Weights of a small GPT-style language model, trained from scratch on English Wikipedia: 22 layers, 102M tokens.
Each number is 50 + 15 x the weight over its row's rms, rounded and kept within 0 to 99. Layers, rows and columns count from 0. The size before them is the row's rms in percent of the matrix's.

# layer 16 attention value, 128x128, rms 0.145, rows 0-108, columns 0-63
063:56 41 46 46 45 51 54 34 40 54 78 41 60 70 65 48 43 70 33 57 29 25 26 52 62 26 60 40 56 76 45 46 60 42 56 27 71 50 48 39 46 59 59 53 44 25 49 65 54 65 65 55 49 76 75 55 44 56 54 30 63 60 36 45
072:49 76 76 50 83 35 82 58 44 34 51 48 52 46 64 35 55 71 43 46 69 35 48 54 67 46 63 53 38 42 23 75 49 59 41 53 51 65 12 48 63 38 39 61 72 56 53 60 24 51 60 32 58 37 72 36 43 56 38 48 43 82 46 72
077:44 35 67 61 51 48 51 31 53 38 79 68 59 44 44 48 38 80 59 55 53 33 59 27 66 62 51 78 49 53 73 29 68 46 61 30 50 28 41 59 61 60 29 36 31 44 48 58 81 37 43 56 59 60 45 21 41 68 43 42 70 53 18 62
067:35 62 25 39 45 39 32 64 58 58 53 48 43 49 64 67 48 70 61 23 44 52 32 33 20 70 34 57 57 48 46 37 48 57 83 14 60 60 72 79 49 30 41 46 63 58 32 42 49 42 55 40 43 30 57 66 42 40 40 59 50 73 61 46
067:55 45 68 47 34 38 38 40 49 56 54 27 67 59 68 33 36 22 42 63 41 46 73 28 43 45 37 59 68 48 43 60 64 25 56 72 57 36 29 59 69 58 55 68 33 67 58 24 59 36 56 74 43 38 49 52 23 42 60 48 50 56 28 44
061:41 72 99 28 61 62 55 39 54 18 45 51 51 83 30 40 50 63 75 57 58 65 69 50 53 48 41 76 52 51 68 66 43 38 46 46 56 69 77 75 16 63 31 80 61 41 45 45 34 61 59 55 60 55 42 62 35 36 65 44 53 66 71 53
065:47 54 39 55 84 30 58 57 50 33 38 47 38 47 27 46 14 80 51 89 86 78 48 52 57 28 59 78 45 34 35 68 69 61 43 26 59 84 44 43 21 59 49 39 29 45 50 36 49 41 49 58 37 50 55 56 55 40 42 63 49 52 50 53
076:74 33 55 58 41 46 37 59 34 11 42 36 48 60 73 53 72 53 38 57 57 62 54 45 37 55 77 78 32 35 34 58 72 70 65 50 46 56 41 49 66 54 36 43 54 59 38 63 74 58 62 52 67 36 22 76 42 76 28 45 29 70 80 71
068:64 84 63 60 43 60 49 78 65 49 56 59 53 55 41 23 52 65 47 31 26 60 47 64 63 51 65 56 41 65 40 39 44 37 39 38 35 57 39 68 54 34 49 52 54 48 47 49 19 40 37 77 60 19 48 79 65 48 31 37 37 58 18 68
077:42 60 58 43 64 53 53 57 43 63 71 46 47 32 47 29 78 24 51 57 56 19 63 60 63 56 46 36 61 46 37 46 51 42 71 39 41 60 53 41 45 63 57 38 72 38 38 27 44 61 22 26 43 64 84 22 61 65 71 70 60 31 51 51
070:32 40 47 75 61 33 41 59 80 44 41 29 54 88 57 63 43 31 40 37 39 28 23 62 35 61 49 72 46 26 50 54 44 39 46 68 31 57 51 75 39 56 62 48 30 71 51 63 61 48 49 68 24 42 57 42 37 48 46 63 56 56 52 33
075:43 34 81 64 53 65 72 57 25 51 41 47 57 52 58 62 32 40 48 34 57 55 11 43 69 59 42 54 49 45 32 73 45 56 58 47 26 24 54 57 38 42 44 68 55 75 41 64 50 34 76 47 51 73 50 51 71 56 39 52 46 57 62 45
063:69 46 65 52 57 52 38 67 48 30 77 61 54 26 40 27 81 51 48 41 46 50 19 20 57 52 66 29 68 33 48 50 42 39 49 72 34 52 64 83 59 83 64 60 27 49 34 93 41 22 64 28 31 42 68 63 58 51 57 44 23 63 64 52
070:60 43 27 41 55 62 50 42 35 33 58 40 40 36 54 34 34 29 38 51 39 45 42 39 72 60 37 63 53 33 22 45 53 51 69 56 34 43 45 18 53 45 49 47 19 67 57 55 62 90 38 67 58 41 80 64 75 71 49 12 40 49 62 47
070:78 50 32 57 56 46 78 49 74 52 68 53 62 78 57 63 82 45 59 41 44 48 58 43 64 28 35 48 53 52 56 44 57 77 58 57 01 71 29 58 45 47 43 57 38 59 59 38 43 63 40 61 54 43 20 47 73 48 41 59 42 24 86 38
070:67 35 36 20 13 52 50 51 51 34 75 51 30 48 52 53 24 73 38 45 67 56 59 79 32 52 52 40 38 58 63 28 65 52 61 50 33 72 39 29 52 43 76 34 61 53 60 33 37 54 21 52 69 49 46 48 54 67 33 54 37 64 72 63
073:32 29 67 40 30 68 44 66 84 57 50 67 31 64 54 54 43 44 55 45 60 49 37 44 30 30 33 41 38 16 66 90 45 45 52 52 54 75 40 64 57 58 63 61 67 96 36 43 69 21 37 55 53 86 60 41 32 53 54 22 52 56 46 40
073:27 35 57 49 66 70 62 58 53 51 36 52 47 50 64 38 64 52 68 51 52 34 47 46 58 65 53 49 56 38 32 54 63 39 77 48 53 66 47 53 44 49 37 75 61 40 78 40 50 42 42 40 59 32 70 49 69 55 43 46 12 53 37 27
069:52 35 43 84 26 58 65 41 59 11 59 42 19 35 55 45 46 40 50 58 42 57 30 66 26 60 48 75 50 35 51 46 51 40 59 57 71 39 26 39 53 27 85 55 57 23 41 31 59 51 54 55 50 75 47 28 41 29 22 45 50 39 54 60
073:41 46 81 58 43 52 59 72 58 43 21 67 54 48 27 50 73 74 34 62 66 83 40 48 30 55 82 35 60 45 37 48 35 59 62 67 75 43 67 38 54 47 95 58 41 57 33 44 57 33 53 43 81 66 64 52 55 05 42 54 26 57 62 50
066:69 52 69 38 67 41 46 29 58 68 48 88 69 53 66 43 52 43 41 55 07 58 53 60 42 54 58 60 62 48 57 57 26 40 40 28 50 56 46 88 50 33 42 36 37 58 66 66 56 88 54 38 65 68 37 28 43 44 50 37 43 46 16 36
067:20 32 43 63 36 60 45 42 66 60 44 71 39 53 76 90 38 99 59 45 44 64 45 37 58 35 80 36 61 60 49 43 46 40 35 42 44 70 52 43 40 53 24 67 41 41 51 56 49 48 57 66 54 51 72 32 59 53 57 46 56 55 45 66
080:49 51 48 53 36 43 39 12 54 34 53 53 73 43 55 58 46 51 49 38 28 72 50 67 36 63 64 49 37 39 68 32 32 51 57 51 54 51 40 56 54 37 65 64 72 66 55 50 78 50 46 64 59 56 69 64 67 40 62 51 49 72 50 41
073:57 50 61 65 74 31 43 35 55 47 47 35 52 54 76 41 68 64 63 45 45 49 59 66 62 47 40 54 52 60 47 42 35 28 43 59 58 59 35 70 43 39 60 39 76 14 53 55 42 60 58 47 72 88 43 66 58 48 41 38 46 41 49 61
079:27 46 56 45 50 45 49 72 50 63 53 40 40 41 62 54 70 28 38 11 32 61 42 50 67 39 64 51 43 32 54 61 63 81 71 24 39 60 19 38 43 56 56 47 58 59 72 36 79 55 41 37 28 36 34 48 51 51 77 44 46 37 56 54
065:21 58 55 18 39 55 41 40 57 83 84 46 59 45 53 66 74 86 54 35 36 36 53 28 64 28 26 75 57 55 45 47 36 46 54 53 45 72 65 58 61 43 55 47 46 59 75 60 61 55 40 52 42 43 31 48 40 34 16 39 51 64 73 69
077:48 42 35 40 51 36 40 58 66 51 90 40 53 51 48 20 30 47 54 52 50 51 33 90 37 44 46 43 73 46 48 61 35 45 50 51 75 36 38 40 46 48 60 63 42 46 57 45 44 35 49 77 45 37 56 50 60 40 46 41 36 53 54 51
067:64 55 40 41 77 49 63 43 41 65 43 48 67 11 41 48 42 44 69 59 56 50 62 18 37 58 34 69 65 54 76 41 50 56 19 41 66 40 45 34 56 41 62 54 44 47 55 42 38 48 61 70 34 43 70 70 55 56 43 47 27 39 59 59
071:32 62 40 45 59 61 34 31 46 52 63 43 49 49 52 56 31 26 45 50 62 34 33 45 52 27 29 45 34 39 59 32 56 54 59 83 52 23 48 25 63 55 79 52 48 57 41 35 52 43 59 66 43 60 29 28 72 44 42 50 56 71 51 46
067:57 41 50 52 56 40 46 80 37 41 66 51 61 67 41 36 52 50 58 51 59 72 35 54 67 50 59 66 47 36 69 31 26 23 68 34 31 52 42 57 75 62 41 70 53 32 65 58 75 71 19 68 65 97 55 62 80 60 54 48 73 63 63 47
081:37 54 51 53 20 61 67 58 64 42 66 51 51 46 55 92 57 26 71 54 38 39 36 52 35 49 50 69 38 37 55 36 83 69 69 58 64 47 55 49 58 77 28 45 52 55 53 34 20 36 37 26 72 73 71 66 29 58 49 34 57 34 44 78
073:20 63 44 33 31 30 55 34 73 53 30 66 75 55 48 60 43 74 35 52 38 73 44 61 50 40 66 20 71 68 62 35 39 37 70 80 71 45 64 33 43 67 42 66 52 22 25 58 49 57 24 65 26 57 59 49 50 61 43 36 65 52 74 41
071:16 54 56 76 36 35 35 33 68 66 59 58 51 44 37 26 66 56 50 28 63 51 44 40 58 51 58 54 49 64 64 38 69 85 16 45 43 34 16 57 47 30 53 49 53 57 81 35 51 56 54 47 38 52 41 87 40 43 35 42 56 42 77 33
069:55 61 52 41 42 53 47 61 67 47 57 47 27 40 57 36 70 24 91 38 50 60 50 49 51 47 36 64 72 63 39 56 53 51 39 61 69 59 32 66 46 73 82 45 61 35 62 93 25 69 45 74 64 31 26 50 39 47 40 50 57 36 36 64
081:39 24 27 43 46 68 57 53 61 72 29 45 60 52 51 49 64 19 69 57 35 67 40 54 67 77 46 38 40 49 46 51 38 70 59 35 96 73 49 19 76 52 84 66 68 68 47 40 69 46 78 45 46 42 52 28 39 68 26 63 58 69 55 59
063:51 48 65 39 45 48 42 38 66 66 65 94 52 22 35 56 64 28 37 62 51 72 36 72 28 52 50 50 64 44 51 23 22 71 66 33 48 60 37 41 66 48 62 52 56 48 44 66 48 90 37 59 62 41 40 43 71 42 71 29 50 31 23 45
066:50 46 46 51 63 68 55 24 46 67 78 37 54 52 47 49 48 51 44 64 35 48 81 49 40 82 53 19 41 26 22 58 28 41 58 67 39 43 59 63 57 57 61 67 52 50 71 72 72 49 32 53 60 56 37 57 33 51 51 37 48 29 59 86
069:37 66 54 60 64 21 43 60 20 66 54 35 78 49 79 70 24 42 50 50 55 37 40 74 34 58 62 60 45 46 50 48 43 56 44 70 33 82 68 54 67 51 56 21 96 47 20 52 69 31 50 28 71 31 59 52 40 41 43 57 23 41 56 47
065:57 45 51 36 33 32 56 57 38 28 76 34 75 72 70 49 58 76 49 43 62 53 51 26 60 45 46 27 41 52 29 35 38 33 42 69 74 71 51 53 48 39 85 45 40 51 48 45 47 43 61 74 25 38 29 57 48 39 66 64 45 51 41 39
072:37 33 27 54 57 44 59 33 28 57 48 64 61 76 61 54 70 39 61 53 23 57 46 60 62 31 73 03 46 43 29 47 32 58 57 80 55 58 16 51 49 38 42 22 57 42 49 22 68 23 52 36 76 57 74 52 49 38 62 43 53 29 76 33
069:61 44 53 64 28 45 48 22 68 51 34 67 47 53 61 51 65 30 52 72 28 59 46 46 59 30 45 20 41 48 32 43 28 13 49 42 29 60 43 76 33 46 67 43 65 78 37 54 51 58 69 55 54 41 78 66 57 58 64 35 61 46 44 75
065:37 52 39 13 25 72 59 51 42 55 61 52 39 29 40 34 54 64 35 46 52 71 56 63 56 55 46 61 52 51 57 21 63 39 41 60 25 28 37 61 52 46 45 61 58 84 58 43 71 36 45 49 71 47 56 58 48 21 34 38 42 56 53 63
072:61 45 60 45 67 54 83 54 55 74 49 14 58 43 42 43 51 21 65 66 53 78 40 69 56 61 81 49 66 44 66 71 55 44 49 72 35 69 44 41 64 44 49 74 63 63 55 73 46 53 49 31 61 66 45 52 39 38 53 31 37 32 41 70
071:57 54 61 62 42 45 59 38 37 46 99 58 59 60 64 36 61 54 39 42 67 50 51 30 39 31 33 54 47 47 43 62 54 47 67 33 39 50 31 00 28 64 62 45 54 19 42 65 42 62 60 70 64 55 29 17 55 52 49 56 77 49 41 54
069:52 18 87 36 28 57 37 63 60 51 50 05 49 51 51 29 69 44 66 60 38 70 59 84 51 46 44 49 61 44 53 41 54 43 52 27 55 61 41 44 54 44 36 40 25 37 59 28 59 64 50 30 29 46 56 68 58 42 49 76 41 47 76 66
070:49 62 29 29 54 48 45 30 48 54 40 63 68 54 50 34 82 63 35 24 48 60 37 53 44 44 45 46 57 58 30 66 28 40 26 60 44 61 20 60 76 19 58 41 62 40 72 41 54 27 17 58 81 84 41 46 60 58 77 56 59 54 59 47
071:46 57 80 39 55 39 36 56 44 24 79 74 75 58 33 51 49 66 26 48 49 42 42 44 35 35 43 26 74 51 80 29 29 48 29 67 20 34 46 52 69 56 67 64 45 44 55 64 60 55 45 71 53 31 53 77 48 55 68 47 49 50 53 68
068:54 36 48 97 29 51 53 43 52 54 33 52 28 48 57 49 49 49 49 68 73 42 44 58 82 50 66 57 50 65 41 58 46 65 65 66 41 71 67 54 51 26 58 11 68 37 65 25 58 52 46 51 52 64 52 47 62 38 88 34 65 46 50 67
066:53 52 36 43 27 34 48 45 64 40 27 32 50 40 42 57 36 68 51 50 71 45 67 31 64 55 26 24 69 39 65 52 38 58 36 39 53 45 51 49 31 61 55 55 29 57 45 54 72 62 26 63 48 52 27 57 45 61 62 31 57 45 35 41
073:33 50 48 43 47 49 39 27 53 54 38 71 37 60 49 51 60 27 57 52 68 41 47 37 27 43 47 50 67 68 74 43 80 62 40 23 50 38 66 44 21 65 74 57 47 82 61 40 78 58 57 59 43 55 61 21 58 32 47 53 40 50 89 75
075:20 50 66 64 52 52 45 74 62 79 34 59 60 25 52 48 73 49 47 66 68 50 61 44 25 54 15 48 55 42 47 52 67 19 38 35 36 50 53 64 65 45 61 49 86 48 56 62 55 79 26 37 59 35 31 44 48 63 38 34 57 74 67 31
071:55 39 60 58 71 36 79 58 55 38 51 58 77 66 76 58 21 32 42 26 50 75 31 60 70 58 41 49 75 63 61 15 30 68 60 31 50 54 65 62 41 35 28 54 62 54 41 57 58 21 66 50 57 57 57 37 43 68 67 73 56 31 47 68
071:47 32 50 56 18 41 57 59 80 51 32 54 32 50 56 69 44 61 56 67 46 40 69 56 59 56 62 59 26 45 49 47 65 41 68 57 45 24 48 55 55 39 74 62 83 00 33 24 44 34 63 77 63 48 26 50 49 37 66 49 20 74 33 49
069:28 26 36 48 46 47 60 37 40 69 42 63 30 77 67 27 44 46 57 46 58 65 45 55 51 54 44 47 66 30 50 65 38 50 43 67 58 59 53 43 41 62 45 40 36 62 51 85 47 70 58 44 35 52 36 24 29 50 60 38 34 48 47 64
069:72 49 59 37 47 49 21 65 42 54 38 33 26 48 44 30 46 73 49 14 52 62 69 18 69 60 34 53 33 37 69 38 28 55 57 35 75 52 62 61 40 53 33 50 27 57 41 46 55 67 47 53 18 27 29 44 49 64 44 59 55 41 48 69
075:39 63 35 51 52 55 32 40 56 57 62 57 65 46 32 75 54 49 48 55 48 53 50 58 77 90 44 55 48 73 46 73 65 35 30 52 37 50 18 48 51 40 66 19 53 61 50 58 47 48 26 45 71 70 32 41 49 52 74 30 61 67 38 56
075:43 73 54 52 43 44 45 57 45 53 42 42 43 37 63 19 31 58 63 40 29 42 50 13 42 27 51 48 61 33 38 73 65 63 70 34 58 59 35 43 55 54 82 56 44 58 48 43 50 48 29 63 39 63 39 67 84 57 31 57 49 56 35 64
064:73 32 51 33 43 54 53 52 49 63 47 08 23 48 40 38 42 39 68 45 51 40 68 56 24 41 39 37 62 67 56 57 33 65 33 43 30 79 41 63 40 51 74 86 64 53 55 27 71 70 24 36 50 68 57 47 56 50 38 46 45 54 55 47
071:49 58 34 47 82 54 50 56 45 48 52 45 37 73 47 30 63 48 47 52 50 37 25 64 57 37 69 03 58 67 27 70 50 76 34 40 44 67 38 79 72 53 47 53 62 28 56 66 50 58 54 15 68 61 37 53 33 35 52 85 62 46 45 50
071:11 50 57 60 35 54 62 34 46 52 83 52 35 40 51 24 52 46 48 85 40 44 23 56 61 58 50 54 46 55 35 62 24 43 61 54 28 54 47 31 15 55 42 35 62 57 46 47 51 76 37 42 65 12 64 52 47 29 30 63 55 61 54 48
068:50 62 77 31 60 49 43 78 33 70 63 50 57 84 38 69 13 44 65 48 39 56 62 52 43 63 51 38 45 62 65 71 26 72 59 54 39 42 56 39 43 30 39 32 26 51 50 35 60 36 12 08 51 80 52 67 46 42 43 30 26 56 57 64
079:43 78 50 49 38 71 66 57 42 43 45 76 39 47 29 41 58 64 53 76 52 69 58 63 31 42 53 31 55 53 70 53 66 37 27 36 64 68 57 49 52 70 47 29 58 51 26 52 75 45 12 44 65 38 46 64 72 49 44 55 19 42 35 69
068:62 44 47 73 45 59 77 34 57 58 61 69 58 60 27 63 70 56 68 69 66 50 67 50 51 41 73 44 72 58 56 64 51 65 35 50 44 43 30 76 28 45 56 59 46 52 49 46 74 28 45 83 32 56 48 74 66 67 59 47 54 50 30 39
062:48 76 51 41 33 46 47 30 55 21 56 16 56 52 63 66 84 54 34 56 30 20 77 74 48 44 65 58 38 40 40 38 30 45 58 49 52 37 57 18 31 36 37 57 53 22 53 47 65 46 47 66 40 40 60 40 64 52 57 60 64 48 43 31
119:55 33 57 26 50 68 58 53 79 55 30 31 23 36 54 23 56 40 39 32 30 53 38 43 47 34 46 45 47 91 62 28 49 56 67 56 52 30 29 48 48 29 70 45 64 64 78 42 52 73 61 20 40 62 17 44 42 31 39 33 53 68 31 44
125:35 55 47 30 38 48 44 50 23 53 57 68 38 53 35 68 54 81 42 48 70 64 51 62 47 24 65 29 59 41 41 48 52 60 48 39 51 64 56 54 86 51 51 49 36 84 68 68 47 39 35 23 67 71 44 72 49 35 57 65 40 67 50 52
129:56 27 41 29 50 35 57 44 42 47 44 41 47 42 54 30 88 43 42 53 45 60 37 38 52 22 41 41 50 26 64 71 65 28 35 41 26 56 51 79 33 74 47 32 52 35 67 67 54 62 39 51 53 47 51 47 32 37 71 53 63 07 85 47
117:49 48 60 46 46 42 83 69 54 51 56 29 38 49 55 36 40 46 64 19 26 73 54 61 40 66 45 28 57 46 25 57 18 49 72 42 72 53 53 40 59 63 66 50 69 36 40 36 38 57 21 37 31 62 56 27 38 51 39 56 69 47 41 79
122:68 91 60 71 41 44 34 45 34 54 63 23 88 57 29 47 66 34 62 47 52 56 34 25 43 65 46 40 51 48 37 40 30 41 34 41 46 23 63 56 43 21 60 55 34 45 44 53 38 56 53 49 52 49 39 77 47 22 41 37 42 64 39 39
122:52 32 60 40 07 35 47 72 24 51 60 55 38 59 54 29 28 38 42 74 41 33 36 46 40 62 60 76 52 58 55 50 61 65 59 40 71 43 38 44 64 42 44 44 31 54 49 49 28 61 50 42 56 60 73 38 35 52 61 57 67 52 46 31
122:70 55 60 47 36 44 78 69 49 54 61 53 47 28 46 22 41 43 45 54 57 48 56 30 82 33 47 46 30 56 57 44 66 67 72 30 49 57 25 43 54 54 42 41 24 76 42 25 52 27 25 70 63 41 35 43 67 35 39 57 46 49 37 57
116:48 49 44 69 52 62 41 57 43 42 50 46 44 37 42 58 55 45 44 57 44 41 26 18 63 75 47 40 52 48 71 83 31 45 32 83 43 45 61 49 40 54 53 40 49 56 47 47 45 50 36 39 70 36 66 35 46 55 61 74 44 47 55 57
127:62 51 77 50 60 83 53 59 63 67 44 57 47 73 54 49 46 57 37 30 51 56 40 38 64 38 43 63 45 46 26 72 67 38 37 40 39 53 65 44 78 65 47 62 48 54 63 52 51 56 33 55 43 28 44 39 75 39 35 57 51 32 40 40
112:56 50 49 43 37 58 58 54 27 36 23 32 77 49 72 77 49 43 39 41 37 47 63 57 52 27 41 54 52 66 19 53 04 45 32 53 92 52 53 60 47 52 47 68 68 34 64 39 32 41 71 59 54 49 59 10 32 25 33 58 37 68 36 37
131:37 52 29 63 48 72 40 65 44 45 55 49 74 28 43 30 64 60 24 46 26 61 29 59 74 73 33 46 52 57 24 42 44 59 57 37 72 57 52 42 25 41 57 44 60 58 37 64 65 43 94 37 68 39 41 56 69 19 51 70 42 46 32 35
117:30 26 52 55 49 73 39 44 41 45 40 39 30 39 44 66 59 59 42 51 41 26 44 35 76 32 59 32 65 30 56 61 62 53 39 42 49 46 24 38 50 60 39 51 41 49 27 63 40 09 70 65 27 32 30 61 08 70 63 66 44 47 41 50
122:74 57 60 61 56 54 66 72 33 21 59 61 34 48 30 50 67 25 46 27 88 55 49 72 44 39 50 63 58 39 57 39 45 56 46 48 71 21 76 51 49 42 24 33 24 35 54 60 39 35 73 48 30 39 63 48 43 61 45 41 38 29 85 68
129:47 85 67 63 70 59 27 44 36 68 46 45 48 24 38 50 41 27 57 53 44 22 68 51 44 38 53 41 21 69 63 60 50 31 35 56 56 52 36 38 71 43 71 59 76 43 76 60 56 29 22 24 42 60 19 42 57 50 64 49 80 43 59 49
125:43 63 51 47 58 59 71 50 41 53 61 42 58 67 46 52 60 31 59 52 42 33 69 54 56 51 63 54 44 52 25 44 61 57 60 96 39 59 32 39 55 53 72 70 15 35 55 59 49 34 49 48 50 48 55 55 46 45 32 58 11 74 61 47
121:21 38 50 60 49 41 34 49 66 82 48 48 46 55 47 75 57 59 59 36 71 75 49 46 52 59 41 31 54 65 44 57 44 63 58 40 50 57 19 24 27 59 61 23 51 71 62 52 55 67 55 64 49 52 27 47 64 49 49 41 49 36 46 92
120:54 41 59 10 56 56 34 72 63 53 70 44 66 58 34 77 22 18 34 45 53 39 39 63 67 91 54 40 65 55 64 50 43 28 56 46 55 44 33 40 35 52 49 55 47 60 52 50 45 29 66 57 44 60 61 63 57 59 56 52 10 60 62 54
123:65 39 43 27 19 56 44 39 19 61 38 82 41 31 52 55 27 49 23 68 46 45 66 58 52 42 21 40 42 22 32 40 42 47 58 69 49 32 36 42 37 29 53 57 47 52 32 45 18 29 33 62 62 68 49 61 48 67 54 29 76 38 57 55
118:52 44 44 04 53 49 17 57 12 60 47 25 52 44 42 36 60 80 55 31 50 46 47 58 52 61 45 65 49 41 54 58 24 61 58 56 45 45 48 66 48 75 57 56 49 72 37 53 22 45 48 40 50 63 45 58 39 58 45 56 52 54 68 62
127:36 28 71 50 37 66 30 69 60 58 75 20 62 66 67 91 51 58 38 28 38 18 65 47 42 34 42 55 25 09 58 37 30 42 71 48 56 49 63 74 33 31 60 41 34 45 44 52 67 50 57 37 49 74 61 52 62 55 52 50 52 47 38 60
135:33 60 87 33 46 56 25 47 38 52 29 66 44 56 55 36 62 48 48 47 55 41 61 49 46 53 47 58 47 30 48 76 59 47 52 34 27 54 47 61 67 35 40 48 73 43 37 43 64 57 58 47 34 74 55 55 55 50 29 69 40 55 73 45
118:68 65 78 58 57 70 61 51 74 49 37 70 32 48 48 62 68 66 46 68 36 62 37 42 41 66 57 64 54 64 53 44 42 49 67 66 74 69 66 41 44 50 34 67 63 48 64 45 29 39 49 93 47 62 48 30 50 57 55 58 46 26 39 73
123:65 29 48 76 33 56 50 44 45 65 53 58 24 44 29 28 26 57 60 69 60 61 67 29 61 71 18 14 43 51 48 46 27 44 41 61 59 29 55 74 60 48 47 68 63 47 52 72 52 61 27 60 27 51 47 67 41 26 58 35 49 33 43 61
121:25 14 56 57 62 56 50 22 32 52 44 44 53 57 31 45 45 46 46 56 76 40 52 39 34 77 51 27 46 56 53 69 19 65 56 55 45 46 61 50 66 57 31 44 53 58 57 31 69 61 53 47 72 37 59 56 44 56 59 59 49 42 39 45
117:59 69 57 45 42 55 45 33 43 60 82 57 37 78 47 78 80 33 66 58 11 84 65 74 55 48 60 49 28 43 46 53 45 52 36 38 61 62 51 34 57 72 60 29 23 70 22 38 63 55 45 35 44 68 42 53 73 48 58 68 65 30 36 26
127:49 50 52 56 55 35 34 82 41 56 27 46 33 53 45 56 47 31 42 64 53 48 12 50 43 53 43 54 17 45 36 67 23 63 33 72 65 43 57 52 36 49 42 24 69 66 60 39 77 41 32 61 69 54 27 59 38 72 45 56 38 56 73 36
120:36 62 55 49 49 40 70 64 53 70 78 71 39 50 36 31 53 43 68 36 42 59 44 62 48 47 48 37 75 41 34 49 31 66 42 46 51 37 43 70 64 57 87 56 43 34 41 43 44 41 79 81 68 53 45 43 19 31 50 48 33 48 32 58
119:64 23 45 55 59 48 70 45 45 25 61 46 39 74 63 29 25 50 34 42 29 54 38 61 57 40 34 60 28 39 32 89 35 29 53 26 31 63 06 37 30 26 42 42 44 49 69 40 34 44 63 47 43 58 70 61 63 52 57 75 60 83 42 48
122:34 32 82 63 52 41 23 38 68 57 23 65 85 42 52 55 69 66 52 50 47 44 78 49 44 37 52 56 60 53 48 60 50 65 23 56 55 46 29 00 54 36 69 57 43 42 40 36 33 75 49 52 57 40 65 66 57 40 40 45 46 26 45 51
127:18 43 34 28 48 46 51 40 72 30 43 39 42 54 57 46 42 42 59 38 40 53 35 47 64 46 39 30 78 46 47 72 57 70 47 61 75 46 50 33 37 70 50 46 33 40 31 53 51 31 39 42 80 57 58 59 42 53 79 43 67 53 53 32
120:38 36 77 15 49 19 35 41 88 58 47 45 58 23 41 61 75 36 50 62 56 36 49 69 51 37 46 45 49 55 40 67 41 40 32 74 33 39 78 48 36 65 44 65 43 63 46 46 36 50 63 46 38 43 48 69 38 28 45 61 92 48 57 39
123:56 66 75 42 34 52 64 42 39 41 59 26 74 52 35 56 68 57 68 69 56 32 54 62 61 56 56 64 65 28 54 69 69 46 61 32 64 67 18 48 63 40 67 58 73 60 46 72 44 43 49 74 75 00 46 75 42 84 58 50 74 72 49 39
110:56 45 34 67 59 47 38 46 52 45 72 51 40 41 57 47 59 53 32 43 73 42 26 37 51 60 52 55 36 54 54 41 42 58 54 58 49 50 44 51 51 50 58 50 46 68 45 71 76 75 80 48 22 28 58 17 60 55 20 56 75 55 35 53
123:76 57 80 68 49 35 52 68 49 61 19 37 28 57 74 38 51 63 53 59 83 56 37 70 61 32 50 42 57 50 32 54 75 19 26 80 30 41 44 61 53 63 82 42 53 62 39 39 26 23 67 37 50 51 69 13 79 45 57 65 57 51 41 55
130:41 44 60 49 50 43 78 43 21 76 23 49 65 60 60 33 45 36 40 66 43 61 62 65 74 93 69 51 31 48 24 50 37 78 56 43 35 30 26 53 66 40 48 66 65 49 61 34 35 42 48 27 49 75 42 58 57 51 71 39 53 18 41 72
122:38 39 96 28 15 47 30 34 50 41 62 31 20 40 71 56 56 34 47 31 57 88 51 44 51 58 66 33 67 45 66 54 32 50 67 59 23 43 42 53 57 32 71 55 63 42 55 37 47 62 70 70 46 55 58 40 56 40 74 81 40 39 58 52
129:60 05 96 55 39 42 67 27 40 73 52 46 68 62 70 50 41 45 60 70 23 64 49 70 45 64 35 25 65 78 47 22 68 23 37 49 60 53 54 36 30 22 54 41 49 37 50 59 71 56 37 46 54 39 71 59 28 79 27 46 35 38 46 34
131:35 69 33 61 44 55 54 29 50 47 17 40 47 55 67 67 23 38 64 33 17 65 35 37 54 63 52 38 43 36 57 60 25 47 44 76 49 48 60 39 39 33 26 69 40 79 66 50 37 69 86 56 21 32 72 66 51 56 33 42 37 44 66 31
132:40 60 66 56 45 31 43 48 42 45 62 68 72 52 74 41 64 73 11 48 23 46 61 44 67 56 61 38 42 53 38 26 53 34 59 64 27 66 57 34 46 54 54 27 19 21 86 48 55 53 19 78 44 66 29 30 62 59 31 47 48 63 56 61
121:54 38 34 64 64 27 29 45 33 33 70 31 62 65 56 38 29 50 38 58 52 37 74 47 38 30 69 40 76 50 49 52 39 76 57 43 45 23 47 29 49 63 33 38 59 62 45 46 69 49 35 55 09 46 55 47 71 43 21 51 63 59 31 39
113:37 58 18 39 36 32 39 34 38 56 32 53 67 71 41 48 45 36 44 40 47 25 55 45 60 31 43 54 80 43 30 53 45 45 66 53 74 55 62 80 40 65 38 38 44 71 58 45 71 62 67 16 32 53 19 39 64 29 67 67 49 44 33 52
125:59 71 41 35 42 76 42 36 42 44 66 50 45 54 50 31 64 47 71 51 23 60 42 31 33 39 72 36 44 48 54 56 46 52 29 59 48 48 36 46 54 51 52 12 09 42 69 52 49 40 42 78 44 48 65 83 88 57 38 18 51 53 41 37
124:55 44 37 71 75 36 42 33 27 44 55 39 67 59 40 39 50 32 15 46 57 59 42 66 37 55 32 65 61 75 49 66 62 51 62 24 35 38 67 44 42 55 71 77 47 53 56 56 47 51 29 80 32 43 44 61 62 67 62 46 60 65 81 46
126:42 61 74 64 69 51 40 42 54 41 58 50 54 70 37 56 43 67 49 37 53 57 32 58 73 60 69 27 63 76 53 41 53 53 63 67 33 27 41 77 32 57 34 65 42 44 45 38 81 08 54 38 51 74 68 52 60 51 62 55 63 51 54 30
118:59 35 64 50 23 62 31 42 15 45 50 53 44 49 41 32 83 54 54 49 73 50 35 54 31 34 44 51 53 62 50 53 37 63 47 37 59 69 40 41 66 67 64 47 57 42 73 18 74 66 50 14 48 40 40 61 61 38 61 37 24 42 72 41